python train.py --num_hidden_layers=11 --hidden_size=96 --num_attention_heads=3 --num_key_value_heads=3 --head_dim=32 --intermediate_size=192 --vocab_size=512 --hidden_act="swiglu" --norm="rmsnorm" --norm_place="pre" --norm_eps=1e-05 --positions="rope" --rope_theta=10000.0 --rope_fraction=1.0 --qk_norm=false --attn_scale=0.177 --bias="none" --tie_word_embeddings=false --parallel_block=false --init="uniform" --init_std_qkv=0.0671 --init_std_o=0.0 --init_std_up=0.0671 --init_std_down=0.0 --optimizer="soap_variant" --learning_rate=0.00655 --beta1=0.95 --beta2=0.95 --weight_decay=0.057 --lr_head=0.0107 --max_grad_norm=1.0 --warmup_steps=200 --schedule="wsd" --decay_fraction=0.578 --decay_shape="linear" --final_lr_fraction=0.02 --batch_tokens=32768 --max_seq_len=128 --doc_mask=true --z_loss=0.0001 --train_tokens=117000000 --max_steps=3571 --dataset="wikipedia_en"
Each number is 128 + 24 x the weight over its row's rms, rounded and kept within 0 to 255. Layers, rows and columns count from 0. Numbers have three digits each. The size before them is the row's rms in percent of the matrix's.

# layer 7 attention query, 96x96, rms 0.204, rows 0-95, columns 64-95
090:120136126124120114122152114159108138129106117136170138140164137135113158141181141154123152180090
082:161089093143132118111142170155102089119098147163164127165124122164138129156139137128154154107145
099:108140176125115091148135135126136161125117133104115165134137124120146186132120108123157161144069
091:120176146142119121145153134097137160123129076111115114142087093125118112086084137129130116131100
108:076083146114091096137140105164116107101102139168107176129149141116127151111119124113120107133127
091:164112133118107101120120088172139124102102148135140128105088127119098119096159174136104153149121
112:133121138144129154156104113163139147118133140162133158140104127144145127059182140149115154182098
114:126123138145109123126121107142162132127117143119133112165158140189135166119111107166164107109127
104:105147173084106158150095126103117130100113117120121127137100100128144132124129107144083153113138
098:118138127119132106133136103117107141154133059145116150097128119112114141101088076119123131072138
102:141140182115105128135164164121120129092179093121123118091140107133139133113131175147154162141116
109:101126128145146146152140103156131123088101131141108133152170187148150141117113121101134120133160
098:123101147120175161111124128146158107134109122130128124114165141114077119162143149080118126142131
108:079127113128088119114134087128136091097135128145099171144155116115072140114123134111088145103094
103:136161125079127139171149099093113100094110116176115101132141139121112078157111118139132107128142
096:135146146159150148109137148133153141115172120112149096145120114122141112106082115133131141124148
107:139169128153126114146080129117114160092100102132132190156109147143135124110102129123122143164089
116:136131149124140130106145097107141126178157157140122085126158145121148136161131081117139108112153
118:129146124153127147118115120124138136143114114094098096153144125100145095111057168129124068095128
103:164105147152113120125116176194134139088095139141158131133130127147122124073139146130119149139102
108:072144100104126127163106114134112092105139135135118127142113148133149118082152184116116105102141
108:083134129152111137091128098114104134136135111168139123163122128105119093086119094139106119153113
087:136129093143129181120146124145119140097131129140130177145139127159169108113160143105131141137109
109:117057174120141191101131168136124124106136156155170112122138148127082142103144130125120127154102
114:150104123127145143115119128132156109105122111142096133121118163148136085142079088184089156104144
120:133120093103103219119118124121127114110086190115127118115119122107132114131173102086130124115147
115:131114139148113116100108112127113101141141121143159130107137124156136137187093157106124134134178
099:136116189108136108157164106126156120197109113111137125119135120181143128100138127079163124128121
107:120128124136119128121121152173106127127115155174143192169110119131122133141136114078129101147137
108:125093099131114141140125119104106108145116185158156163149120156107128068135110128119160120136129
105:191111103124110138119159149119139121144175130092148112145145153115105122075147107134113153120142
109:121099136109132154112091107115160115140120119129140140170143075180170136136090120151125120146136
101:132092121132160118133103141121128125088112106112088070101139123150097175117125143174123116131158
091:115130161131126146135116090098122177130128085141122106100138124159104151178167137103149122115076
088:167156173107124109109114163109153151145124107118150099091115152149095113102153130114133119119113
105:111152146176103103112178113114109103134155158148107107189116157137160118106128132166118145123171
089:105154124101115072160090123131124124144154099131100163096119144166133123187120095104153120128126
107:111124117147093099128135147148123171131163161116110104153115108081141116099149119137138125127143
098:164123114117132130161110077112181133133118094104127103074109111137110157091149128095107109119113
104:111121153132087136139124147095118095099113149166149130178110140109129078122102127124151105114137
097:125111161150144187106144120129139140054127132092134132140120112149112118167160141091132130144134
103:109105128172145125111106139110116120136111132162127123169126127135107144098040146110127140139111
092:103152073081182145108109119119124120140150096082136189151137099119080110080101134117114137129112
092:116103110138146116114152122087104111128132121164135130096135164160098151162135101101137167143123
094:137114109109168114123112180103138117157119107184131154130132146147110111148095158120117102115133
088:099118127131116150105119097107138185126125161122136116168092109119150128108183172105125144127091
099:102101132126083151131133174083132117128144173142150132103110134114179121142138145137143165117076
100:134136094094125152134133161090138144103160112127131144101109101110137155113135144141133175100153
095:103132162156090112123129119099130117109140175153098151187139125134138139077056125149149084113120
098:134131151101095151108130094110140121125180135136133078118129128104133097073099122152155140070126
083:150101134131128124153133132176059085067127158140155106138156121123144150147126152121114074118117
082:124146121152111115133118101133125143158160099128081154133117155156103087109141110123106097131124
095:160162137142173087125110160191105134150107073146144109086176109140104141087118122115120151156110
080:132097151097119160135093148111140144100107095147110152141140103109131127105128125159149161136136
074:125139158109168152095122122089108113152156139106103104113082092120142125166096140120115129118114
095:112161166144141118131151127113131113147150150091149109124155086128112115086125126131115097104162
097:102148110134142123131092100101148124141125103175147086097093143125111121123094165105164121103160
099:172121142126106092117117141155101103130111125074121135117116105146095155136138119131129153131138
095:166109093125113152131103107101128129121153107151110197141117115109165129140132120151153146125134
098:171098118128119103137104120141117120079130151131087170141090119125160134121106123115101104109133
097:121110114152125094138090131117128174107118114142102106147125140137149138112096106094113151106152
099:095132170105168112152112114139106137114146153131118142140126106118130127135161154103108130123108
097:116149124175096118140115148108119117109141097098134093149152099091114116121116180125103137142159
101:151122140158174107114152115116108141130124099120140124104074120118106072132114113146130121175071
108:113150122135112104130124139100133166137091107102144162133148102088100156096153150124134124139118
092:123138117104104112127161188110134150094100116116129157147149089117109133108152167122116096153103
084:144118094191116100118100096133112133150151073130115121089131141121137097137107139152154142148094
081:133122122160126108141165112144140092123131113118130149166124092122103150170157117133098116180171
090:107156114127133133106111184129105132067148138141151086149106143131134147186083112132158115130130
104:150085093143123104151120128130141128110119117122129132114141122111160138189081070119150130128128
100:167152165099124149092096153138121146120124094111128167089160094139137107138125162108137133185119
105:140112134113132152130136166142182131106155146131104128129125091069127114110108164150140168135153
108:133170120084173130152119151125113173149083095143152145180149104120109108144147115134139133132084
100:142137126150116112144102128202115166125128161091106120100140148152161143118086115109148148113152
097:145109102154125102124120106138134108157104135158135114138138141156150135181086100091128148093104
092:166133162138119136115126125153123111126118084173170135103141099147127144112124131127122121140144
111:133098146139121139127106146130105132128128117124112131132149146160133156123145142153096174136143
103:140170130163157097143132117128115151106126110140094123100111104122145135107104165117130128142173
101:097143124179147110101138138100148159139127133153135155100082167138122183106137123106128100150125
097:145128130123103105112126102104127134158179088125174069111137127132169137150115127147187130129154
089:147181121101103170106088156154115137126125175126153087122113165105158151145154118134135109147152
091:120130132141108136109085110140111089110116087168167157123127092091104152100143128116129136160155
112:144111131116145121110128149147170139113096114118128131146119093154103110172086095130097102137168
091:139129178108109150146087159120149161135089141131120162146157101121103138108158147136133108174112
090:099133116176097108138149167163083102101135136096131098137137120111108132165139149139128149107107
107:139155132111115129153136130129121136153117146140104123177126127163154136169130096136145096128138
083:098058163115130119089134122156100116113148132134136100136109128117139080146112110126110103101124
118:167129089146098147100116119128115127109161147113120148122119129138114134176143160125128139141131
108:147146121137145187114103128125079116112146145150131140145096083163113114073114130117138121131123
097:122117080125114111119117120134117165146164139145085121123109147082108116140116137142086114122156
103:113164135093163118144114102095148101159142083121182130122128139093129105101128143117105166101093
104:162175119132167113138174106121129145136159135143086118136129155087118134122114140115093112098113
100:123090114167153128134160073106119117130148154132100060137109151165133116137141185122108146130139
102:123124072156108139137128144173120151155112140134124127132098138122177147060152084116168186167145
117:137083085123136155182111137142161150128143132130110088113079131140112127099153149149127121114109
103:139194159104126137103088179167092103118169153136109163108131178129111155135138137109149130120123
# layer 7 attention key, 96x96, rms 0.208, rows 0-95, columns 64-95
081:140151122094157150118116097133134117160136126111123057080118089117125127162129101128124120077154
092:123175079121171137156111128095133152136099113126144163139118069113072121099144114142133131144133
100:111114097111146134164100100145107174123090100091123131162157148141115133139134131126112132169171
102:143158115118116158144110113161107127138090107126143137152181150092098178187152098135104170144117
105:141139147135126137114127079108111170151138149146155099149131190153091149109132143166115094110152
086:130107175126093117118114155162190156139118103156093119131136108139147159106138116079145095143160
110:131146132061093169161114138115122124133094143063137110107127100117107154136152122144118178170112
113:091146125130114102103129177086081131155136126157121115131121136138135134134101134133115159125133
131:131083131132129162147121212125096101162124062119134105124107137137120100138126138105138118118122
115:142153185140148122119142108089133142163095124131093094098104193143145122137120119125073133145111
100:127136113082131116145166116133151118136097116133139110144117107073114135138143119131143116134109
103:124121078145125128114149090154093124147139126119136095124099064141138119129128100129116119145122
102:101121098183109101160153158142154161130127131091117137113122115130153107119172114095114092169141
105:110146168122093158142120165094095112139137156120104106089123106138149113124155163152148110145120
103:143150124104080111105151138127126109120138128139145163156163085132106096136135083144141178103163
097:161143136100122175120134124173121123155122205117115086111121142075140135135131062100137137136094
098:148151122117111136152147086158126125132109148121153157124128117118119185150169148142128153170139
090:117077113113114126119148143163151119127134132127082109100111103119123091123107158136135124106150
106:143118096100140177096124161142116154138112106142129147090082111082141094120163112128133171133095
097:146172131096143165124124109129131102129114121124159165126114140129127088099167123135122116106101
102:103153106144129107128107165116163115142106140138153107107115114140174145114107092119188078162115
123:127126098138106160075198118147111127135150098159117136097097111155135163090116105129141130080148
099:133102153120142117117148148136116090129131152149103117154080156147131103095079115116141096092128
112:110123151157149148132159101124146152177164109102135145113120154075128146123128134128128125129099
106:087135192103108120129123156089113149129147107116109171135108123117119157113109131130168128168102
116:109144153128105137130146093072139186127152131115132082128179138139115150138123136126150133141141
111:133124164138109133139104132055140170148130133140121068123164173050195136166141146146153155141091
110:144165156153151144123123132113127133086139125145179153112103158117139146110125122109164109097122
122:140157110161114080131175133140122123095135133132139153094193122102087142106111131147129142082105
101:157172130138093095157168120131126165123170132119103087113101093139097113142122124125124145113162
112:093120101107142101165146150143135103113156125164159074102132127121180107124089139136123143136155
121:142185147083127145136134140114134132168140139095134129119150158097106116139138125145152132137116
086:160122148098132151117103126172145129162146112160139118111068136122091134146130116074137155147127
087:151120125111118147120138137188110106157106146143129138119102148136131126208086149151096153136124
104:120117104108103156115155132132133120147098134161129153113163157152129120083121134095133144155134
101:113134093161168096119145115117126128105120089130133121100117137095067106137098134126159094121112
099:105111178122107113122158103101130133120138110105135161173115138155156136130139130125136151151127
092:158121143118150082143129117132171086126105114178139150170122143122103131118159142121134119119146
090:101113105117087133144083125101093101119122138076135153129123085119097182079142120153129148135148
100:096083091134157178094121151095106100096124145117122146136146144175117148130139159130152075111094
089:151136114122144092133125143093132125151110163157144128148140144097166144104124142121112070108144
093:127150090141144126129162132114112113122135064098177152105156120134133118116126130095133086146130
093:117135164138117142175094117171150136129144137112178154149154114129143114144107100113134150125121
096:097127142126145124135160136079136118119167157117141107128122094151099146054131114111106126125119
089:133134146149101118078085178140140183114101124085098159130131135104137110099127119153108103091108
084:138080164104115175142087149146143109107086120111130141101198143127122104143130145114127114141121
092:113094108128132159113100120154116103095093143118123117139093147154151088125092130130122082102135
100:140123141140160163133094090128133128120091105113062137163165092130119120159118096135109087151123
074:125165125130165090116091118121148143115100102090114103119106123123082103114177141137163106132112
100:126129155132128161101154125111154149121109118154127132142120157130104133141118166128105121102124
085:146112103119143128089158127119148131136097087116097102108087139113112114132093146077149156091167
090:097138118118105084100112111131109140151129136123103122156142127146129131119102111073126118177170
095:149163131115094124136123132102130134115155117120095152168174136142147124135155146096096127141137
096:137122131124153183168137139154111140129129136126107067098158126126151155149110122132120108133141
115:116103131118170141099182140155132127102108151165087134118118176131122136143131117131166111082161
108:127176130118088130142108119130144131154126125143123141154144150127132177117144121059120183184145
096:102127127149118158133120091125145151110121063126139153102119140105160133103135106152162137126141
094:124129111137167140139101148111163100135126166151156111127109077125159125177078138120145139130145
097:100168095110144131150114166092122131116129144098135153115125141143144107133109155173122143090125
095:106128120140123132128126123146150109110133122110131126128147116126143116122176153114149101147093
103:139175113128129122104166118132100106129113121157155151081129130102153146121128126138094167077161
099:121147115144126124128127159153142122185108147102141101120103122104123125127116129163177153132118
098:097154095142153148136134108129135161153139123126110125139145093125145152110102126158109121108146
109:103173127149110126101080155138095123148160131115123168118118156153133134123151117136149133165147
087:131135135136113169125139088176119151096147111109135116115158156173171136146100090158110100117137
072:122138172119131168142118143124079127141125198105171125097133119139151168162090122124110119136139
086:119108160079121167148134140134127146113181146112106141115117145106127111089137139155133136115126
091:107155080116097160154115144110112130143082112094154163175091079130162120122171144157134157163142
102:108099101171149116108113112123140080126142082114149127138107152165133142148113159131166140105132
108:130155126120098139171135130138090094138095158120119118103146138134146072132152123130138147158148
082:184132132123078133145093119118147161107161130105147115159098110144129156106132116109112143142180
112:124151141145129096147130119120114130145137122151135155118138088083096150153066159128142144150091
110:122095138129076119135155141097166118166093121155124143127131123170172150082139141115118078120143
096:114059112134147109112138123134104123155086134093113135134141122148148085133087172073131165155142
102:132165109148118153101111129147164136094142196144156147080117115155099150114104110150118103137177
090:187133154131150086137155140134116122131151112139128124114151141155115143099130083146092144099100
105:124156131150132110126138144128153146130143121094084080126115114096149112157097111115133142127157
102:127073158107116123110154093165123143102124126144125111120134118086171169150138116112105117142130
103:125169114104133072133123092146128165104111134108149150110156116152128093125131124139131133107098
102:118121118091135124169146074106131126166145179182140095106108106121096094136163107114134164110156
090:127146128114114130139154118110125112117154125128181165098164110143142100131157153185128106132110
096:133149131131119149144132159136156129128095111121143167095117132097118104107135161156096103116096
088:125083164141142128142141126120098099135075114129158159179127145120087102176133154113127155105140
081:138127107124145119101120139134128147128114181133165117115141110155131140119059121169129149109082
098:105111135157148104153145088128142090134197163110121113124117161138099104142128079151150114118123
105:090113115143135124119091137178102106132098128144158098114101139129121082160086096147109129118122
128:142104138111178127139138111140101100094127147122097105107138146144103142162119115113158112108157
094:131139112145134137152136094165124130119140123101084074094108099112137099123133176128083168162122
100:129161137112163136150103176171158133115151139132137107105140129106123096122151148131124146126118
093:120122107153149130112145174118159169112140128140164125191096111142104112105144107114121131121114
101:126151107117138162132117121148094126140165136109123085158156076101138128129170077154146090112118
103:125163050149110138095114145187128150110148093126160132126133112148085147159112151109112111120138
103:124158141124155145126153161076137114164154097136127156091115118102108120126121146101121129131151
096:130101066129144128119128108136151119146099160092130120140141097073107119119155168110080110101093
105:129093096098077117149129156122134145178155146152081094165110127131118163124137155143131147135086
093:115145134130136089139107136160128151116111129092133138130131114166134135134151113169082150096124
# layer 7 attention value, 96x96, rms 0.227, rows 0-95, columns 64-95
102:126139132117049102117141110151147092112147131072118174124073126129144125119114138131126100123126
110:144157146171099136122153097129126107142123131165149112118110138137151094139150161125082126132116
094:128167167109106129149106127113098181189171116114124135115125136109182090151123123110132128139143
094:126123104146110109127155096154136133121122066113098115126164109092158155176108154136144115165099
103:120155114123115149118128140148107123188162132188131115150075103133198119121148141119136140170131
103:094129103132079157116095111116123115134147153139160124093148156125147144166116105132146102143111
100:130130135126132120093094163162141158148120131146135123086099146118159163101088118108108146145104
107:157145152115113116150131114118140156110154139148105128139153054133158139089102109111130105153156
095:118133163108158139117147142141126071153132125117115128123107095125139144131191154136135123126134
110:145144086188131102099137125149141149105110151143170122138123166120119116140087149106145121136121
095:140103114142143063130122113075122174158108145082142140131160112175151089160161169115139115092129
095:129130094165110105149098156190133112135121152133129102101102094126136156148143122155136124107160
099:123167116157115115128180103181136109110133113128111118118156146140160152111121120126109153127160
102:137115129121144114085123149141159173159176087137079155123138125115155140138122127189131089125121
107:115144133164129113133100135157148141130133152096132118121114129165115107142110167169164109110105
110:144112107172126156135115111113129128100167114126144156156098081120119143135141102127101134147144
099:104169104132126156155100171180124152148150101075109150127125121087123121070080184139101160115077
099:105103116135110134194159133135122095143141146123126104185166169144114084132120102131125078096130
098:108132169107119133131127100127116117160103154157160077100113144110161111154123127106158144136117
101:147120161175106142142108133119141118096180120105157133106128193149173126146112124169123128085120
101:147118118132153196148153125114102132148154116079109115128121100187130088092114107099101135161093
092:114178153146137102143153101132091113121140123134151101064159152113162141153141153146127095105134
100:126132127100124138142125125186138144133136121099148154132148161107089105112134120140183147137128
111:133167169094121158164107102141119179151115092162100115111116105152108134142148130111124085132114
111:115098150155117131099131114176115097132077117154131149137126119161161104137126162169160124177105
113:150123128158115165137149089143148114154094168108102153106191110111123103119143155145123142131138
108:122115168111108178082100120095156124157100116142122144109135125115117122155162151132125100140156
105:126124091136150156152111125134146107095137122131083140146134092095166079154110158123116124140149
109:109098132191129126151128137121125119093156133116120134107113142091146115138102160123156138135167
089:118151143155130144071165103107142130153123125167138130113106098157129091147108096144131122114123
103:111118130179103123117132121098096193108142169144120139165121121118095135104133085131153137120119
105:113139123132128136113137112156128117135134146170166105152134133169124100141133169147143132143087
098:091138131153129160134134148121143120090104101122106149092099123150081113157120158137135107140096
080:121153119141128102127159129127119123158090133115190133152160138104127106131155116148137168135184
095:133165123105115121110099106154095173120133128123116155142101130159109127091115080131127127107160
091:105133159164127161088133135143144173128088156154110137161132119167135120108137108123108136133110
110:136153101127119110143111184143153099123114165150184127128113141100175116123102138073123148150128
087:133124137138074124114121121133126104156150069081145122158134171150088171100127129143116124138129
092:111102159150086113131087153092106116082117180112144113100136145127157160113091119133140132111104
095:126157138193078090137166093150164109175108110129129120167161110143129125169135155115104128107121
084:124072151128151111154142133198153137129108082104108148131108120159124126152120166153102148120117
089:155172132187134139116078127126166121118112115110126113121155126158077121130134148168134127111117
085:139093126146135134132126137140118127105127167124132140164147132101151166152115127144116139119087
090:178093107137145155138129119155079182093130114114123131101124116094140119150136097115096125146132
104:145143143125130137132145168150101148150123146127121146140113123119120131133128175094095138142147
096:157124142098136126105144123103145118129119124129139133137135083114102111118040114091154113141087
089:137118119131151148136134133103133142131119131133122113120134152168167105157136098136084154122157
095:154146115130091096116133145164120141158127111165135070157110175076137144151099187129111131152145
097:079131157116108133109104159114153144197142121141130100182115133157143134137130086102162132087133
091:124172198153132121108135092157117142147092104157075122155113122153161148140109120112139146144117
095:110075105121151150117107147097137116131132124118147141065136154114086135160118137126154143119110
102:117113153139106124103129156120086127138156148163084160076131101158139133182113151135124149146137
099:156106170161103109119135143161135111121116124105148144147096155108115162121122098161110134144162
088:101118144118139098102136108127113099148130156158119142171155132086120129118115148152137141106119
099:127148086167090107148099128179116118139157133081106102155147146155153120136131189186153148117109
107:100110141126139099183117128142091093127163139187166112108125121097072143147116109125158121122100
093:119084140092141170131144097082132128102115125107091191155128106089148153123131148099150118148128
089:134125138101126192107125132147136093126112110157133101157139127099151116151125133142112138146158
092:145125113144140113151147137052102117116120125119178154121117139095125134121135117135141151125121
090:133144112149135109154174150149127087143153167135146107104177154120090096127114149186122118110175
099:113104152087159152143166083143124145102115122107079124111168166115150141099175144146070134161128
114:126140117124128124128170122114153107143151098222158088136128111100159130135118107124131133150117
114:119131118103111165114108103160142142087143133082140175101140133148119178126142131140105115123153
114:074146143137112161104111075121100094138153147138067113117123122108114097120100134153142137150160
110:148104136134162134089113079118132127151139143117125135162126149112114161129117124122122106136125
095:131141087108126139130135114093150097117172130127108107084127138143112120145138159158121138155115
106:111105126138103103140119124112115083096137084124150150128154091134137134163140181145112121119112
093:169143104150143114147122138109186119105148158133137107160113115127116063092102120087122164107146
102:133116122108138114131181127140097086091159130129094134152121128082128126159092172113103125123143
092:123116127115102117153121154123160119089140105126127109117143159137113118161104119159112155174108
099:127081161091097132157166149146148141083176123129116098126162119126073141131102135075123142137105
101:169145134105169161130090166115117100153129114128156130103165092117149139108154144104076148113149
106:153130087113098129070114132108067120083106098117129146157108128132125152106158147102092125144117
099:096105119134111094118144138142095145137110127096121094112090100149092130117140119174148148130161
104:128150125146121120140133125150096134118130144129082150130156118113095102104169140089147187163127
101:166099137113121150136166166108126121075092197120099130058146136146085122092142129147128109147121
099:112152146108113095136114153095108116106179151104122133109116102154119174111078185067139113139147
093:109109087120122098060117135109126143150096102144114106113082171156138109119136122123166143130124
108:122122130151155124140095108163101140076143147114174137173112102134134164163132170102151120115099
113:101083183152073140123093151105114109164126106135151140105117130109085092115133135068116121102166
096:118122120099135124131150096129088155161128118146133152152114129129157093128158150100144146154122
100:099073118130145153124165071076159097118138164115136163138143109137080102094142113118146142140113
107:147129121129150147118129137164105157175155131142102110126128093115124167137129171116131169143131
105:136158147081139110102134177167089143149109151156119120136099135106133153131125171102108143111146
099:108139121143153108134155138116139126120081131122099209147091199121132159141114118138135156117117
111:103111123159163142104132117178123112129154134168123089135117149120107179122121113133135142121148
097:122159108134128107133136135131153136159096140065100144138108154146133137122120151116087154084137
107:128123118122107150110147109120094144146091161118105130112128142141150073114124126122090101108132
102:140088157149157155130136136124135126153149140146123114120082129153146133175168119143117126110119
094:137166109131130133129164161150146134108106140113151169138125133081111099134117142136111110126087
099:138124098116126142131152106139100164114125145087109118137164118073152136148103171126137169092133
108:173106133127150115139135143107137098174106077132110123140123101090107125129153147130154088126160
107:110130109083116139118154180124127145150175118108107119096099159137145119133135135149120153137154
100:100142090120145106143102103187137126106127138113165160153123114126140140109125137094129092142116
096:143100134140128137120136094149134144089171101129153141108171116157131076148195133143104087115110
091:164140112151133137097107121111134183141150127155107128148144122127176164137098151112119135182159
# layer 7 attention output (transposed), 96x96, rms 0.21, rows 0-95, columns 64-95
101:090124112134125169154099092137086138121139154160123134125158120171142125119136102122125152100077
104:101146149137182102114140113121142141125125118124104151102103135142151189169090106094129079090136
086:088102121121126121121177125190177153146121113170169139131125128111115118159140117135142172112124
095:129119123091095154101157156094121153140150164148128145120160124125154089112094109142129164084164
100:096110111149123123134120119091113169125151104123098177115146125081098144114092142096138148133108
102:174105159075138110137138124131125096155167123107121124141125119123102108123149141136130167103125
099:117096112143086136093139165144124117097148141164124156151162107127131125102157168103160146097172
108:116106116122146129150121129125127096121124174076101179135067148115093136094184118135108121132122
092:122159119093106117128102100113137113082135152158151130134125111118161134138112126134127123143094
104:156116138138145134101142120175142120096143116083133108152125116161127150094133129119088135151170
091:137169105142156116107118155146124133176145106102107141128128086129125115123084142108142131155085
103:117126114154098107112111089126119094088163151157078119163113099140126165191118107137127150144143
094:145117104129075124109127150107126138139175144150128113095100126114117121083154099111152096080078
096:151171130130123148120104116089134157106153157106167155166106131132105135091123129157143158099107
104:128164099138138114128171142110106108137156118136122074159133126112106119147120066186096152127159
104:148154145122105134132104074129101109109100154084123152115135169117137139137096107153142121120125
092:171113106139115098139129106106102136129140112172136114105153135173133151092140101118123112139211
095:115116122141146097110124117125167163148154110128106099075126151159115131113123134133102156123110
095:109106138148149117129141125145135149124107106129111129148139100109126157157139104103142135108123
097:113114137154136114132140122117164108167171133099102112141145141163133161143115133074161106132104
094:139104158138161120098161087136100108144149089164167115117109137105127130132142121157137114164111
095:104110105122168131142128165129178168116132124111085157154125090106158194143112130140128126122141
103:128093090132129107152111141091111164161167107155155094141129113095119116140153129146126170093116
105:083160136115134106154145165155140102123153151095150158160108120127165130117156125110149133100152
108:158136137137144072130126130133140137132140140143100128126103094165134113115133146108129108123141
106:092093140097141127112138123134137123114107113098152140131080137169161130140125095107137154084107
102:164165109118137124138120101090153082168153134142103119110115148093128107138108178131150138103135
110:152116139072135122121158107101129170138120165137163128138154155125096112191125120168103140146128
109:204152106115113100126130122154126152175133129173124125132123089125151138095105143173139133112138
095:133128149127119181131131096153151155150156098118096147156113134122183113156093110115131138149157
103:127118118138128151118102130142150122112119093128160113148101138124092133119108139137072121108114
101:125163128106163131125119141143102122147170149156078149086129134121158121151126132121141126124121
098:138144108122114135101134131148103138108119141152148113084108105119154094124144133170148131134119
085:118138140113122144091141116109112141126170107106163081144100124090145155136138172161111149190142
107:138137147119080134089115129122127121147115144133128101134088120142138127122109123125082131109147
094:073109143131077141130123090084110113093121171127109126139148121083150126171113153136119117119143
102:165144113118112127103170122098116114132160120127170101157082132123103113107126130126141126142147
094:143112140118135117150186132150138142112137174135141152157141136118157146171129109074153125185154
093:122071054178123130144138107128085125129168137127125081106134140150077131122088149130131128109136
098:108119096129116117132153169116106090091114142117166119184138122084099116128077143123120144135122
088:095111122111131123130117164141100123124166134150099169126143126100152138140168146113124127130133
090:142114161135113097126112104161103118124106142147119141154113138147108148118152103103123124137135
091:138105091108161087149097142103154154140192134091132081101127134132112151108136141107132111108135
090:145115154078136120145122125118157147125156121111099138123105180158153128164135096127110169125148
107:146110159110128149149118134097138116144108127120162102129094127124112128157147135181145130129155
098:139153114147144080085161116145149136164098138092108125126110126148144147169118105177179076128124
091:143080162101135118143131085102149166119154163123132134086113125121133153073130136153104151110144
098:110106107127123100139119165112146097120131124061181105140105105097109128092152089095125153124147
099:112158083126083123120147121155110089116097147144138137091160084129166101169110153110109135163128
092:089079131127120131093106164127098092103098130120134113118143120139129123167133133144129119124161
095:128136108157145118120089136167115138129142140136104122122121107123124190115150077140148101165172
102:086099100105141179147112123113106116134111159098140141108108103102107134162101127149121162124054
089:185107118147115121110107126096154143146147158086164142129129075147149173123137165073137133131139
086:124130105165129122142128107148172164128102115100130084116111098154078111104152129101135143176129
102:126131097142129148120092178060138105129143120124141097138113122138132122195106118087111112143151
108:103152074171122074120130148138135140151135112138107101122156100177128116150126127127104140127158
099:152168129119133114119094124149143134117151141170128130113092118101152085155155142138170143111071
092:162092134100108137152112093152150108127095154112156137130141156125155102108181102136104078183118
097:167183105115113098143111142157159126117151139147099113087154144128129133129100147160142098158140
094:137127147135130139158136165096130145143125125138127093151133083103144118151106151140090125111101
098:107084133138136141173136121131159152113153120123104111137140122106124143138160152117140117121132
110:077112116096163124128157135139155167189100118113174094138141141137126161131114112132122116130158
108:138148126086152110120102120142140099117151160128098102156119099133149161099171158165161132090134
116:153127105117100135135125154134130160128144153144124126167143108131080132125160107177138134158115
108:139097136095126100131150141098088110139132095123105134111131152135130119139130124153153138116138
101:131148141153124138177145101119126151139089108120156159119121199129143120142118088184116144099106
106:129146143143120142101133115106179131142133114089088109085156180125137140078170120154140136141139
100:130136130111100147115123096116122084106160143142101142127157121121145098098117156118111148150139
103:132117135127139120107091156108134146144145129123111160124112148125130167149148077157152186137159
095:127143103133163143156126114167126169143144128123099159122132122054097091132146134093106113138145
104:134150150130156104087115147135146142129105141099155161100109154107100146098131134107090126120106
107:148153142108106196090133124096149141165125130128147138107112149148115108122112139156138137106103
107:078124116146172145108104108133150114163188143104146142141138118115114149123142158170118161137128
099:159124125142088142134135141181143127139132142151129141117174122166133098121149143052080106158131
103:149161154126129148097132133157105092123085155113125146147126129135100122112106122148097092146173
099:165146123121159106121077128145145103115131124115162116142151106120112140118104137082115110068124
094:134098163138118127097119175143143123123126178115127142139155170079130118120129079137102157122104
095:135175134122135120160109075153135101127135124166134092181138106118132136119141133151170158149149
104:145137168119078150088163151126121121135108153114134115111102190138136142146163151156110111149212
107:155144094111178103145161107130144119116157140077118099140133093138125155102164116140091180155104
099:092144129144124136141111122161153135084107122139129118150123126153144088094160116128128099149129
100:103185091159083097155149166139134153161096130120182124127138146165110116095152116109139126104136
106:087132122128136137124113138143133170084160140109144122085116100146126147150125151161075078130136
101:088148127098135174159089117125101133123078151120114123126159135105143115148104141120100177104127
099:134118168180134092126104116118108109127134111109148146119132089140117142211184139078135110098132
107:149139142073126143101113143122152132124121145139154096098139119124121126173105153127147105154094
101:128133106146125190136136132106136158125129135148096135146141066155126112169154134141117148130123
107:123194117138136157160120126107156112166139124103120107132105101121141130102160157124160111106138
113:092120131078146111106099154082126151104129066107141122142079123123174168143151108108161120136168
096:027089111190146102130128132119105115117101084082097120116152158122135133088086114111137115119138
102:129132138164158146107103115142158136117098133118101123107125120146165133128094123176140125173132
115:131111125151118185117088103124129097111131148083174142097126146167127144099127112133161183090118
107:132130146130153144158105166152147140124091143111151115127142111143131114167115122129115140117116
098:146124128166128122154161188092146111117146119174115127114110088116108125120137149124103114114161
091:094133094140194126139139112104144166144112149102166157118099136149113133121116112145158101159088
099:162108135141110163130113096119105138111126131108113091154110124086158171084119151130117093130155
# layer 7 MLP gate, 192x96, rms 0.256, rows 0-8, columns 64-95
107:175108118132141178105146113096131114113140084089163158155162163165109130133133103091097156134112
106:108127165110145139132135168116149127128175095152112097145123148127140121104121125149087073154170
100:105138179143115112101192147092145140144110103157144093104081118142163115122127140124129149161142
099:086148078143152148137127150142136120129111113153139101139153098126112094154094121128187108134133
096:152075152127146162119124094121122112124160152119077131149154099084159114143165131088106106145139
096:151181125123093126094144117156153125130139125152099129118072065120097132144117082118120140099160
097:142121130139130137144127085117119115138098134138135138186141105168141145164102159130106143106122
092:165103136112105095116199171164119096099164139117096128123137138118117140149103111126147145087099
106:095121116175150149132136163102148133100095144160109167124126110126103116129113137129156153165130
# layer 7 MLP up, 192x96, rms 0.243, rows 0-8, columns 64-95
107:120152130138094161117110167134143165130093170119129132118129146149112160102140093112123141184126
105:118125122083120112110132149125166159116134110136138116086111130126143112155089127117103119157123
095:088133170095140123169118112164093105115169130088127124154145075136128149110119112053123124108095
103:179115122141165116116122091142161169095138099148129081139121117124177119135135148151126125082160
095:103148145124119151121124163137098143177117145129091138095103136150185142121089108127131128102118
096:111111136168131141120092149161148148123086120100120130127109119126129151103139117144131144162106
096:132133085125141152113095146150132155112108113109142131122105110141154110122094144058101135132107
099:121151091103163097079130147136147158098127117124106094105120131144132142113149115153112133158158
104:116130108116130097096135152098152107097157167130144148161163186150152110105118141148153124161088
# layer 7 MLP down (transposed), 192x96, rms 0.236, rows 0-8, columns 64-95
109:130127065159120155106131130098098110139084122126117117142122125134139112119149135158123129136115
105:142146151155136141134107122139100119128116075129117095111119141111114142103114104169118160152146
091:124188103109137102094104145156084122172137153161092123121136114117141118136130103138129118149140
102:099136130180138123174103111115141141135097116109082149127134093101129175127148151122123163140145
097:129091111136111140125094161120188123120125121150105120138132144105107161159106151111205143102138
100:153110132136141127146144146142132108089120126128108137150163181125110118137111125104111129148107
098:099077144101144092140144122125110170106115135117170150131096145137080155112174118113180162135142
101:115145125137107125137153117104119089135096149107140122147135138125089133172187135119131134102101
102:138126098136127087089106112105145111112131108144124083131129113137118165119094150129115174147127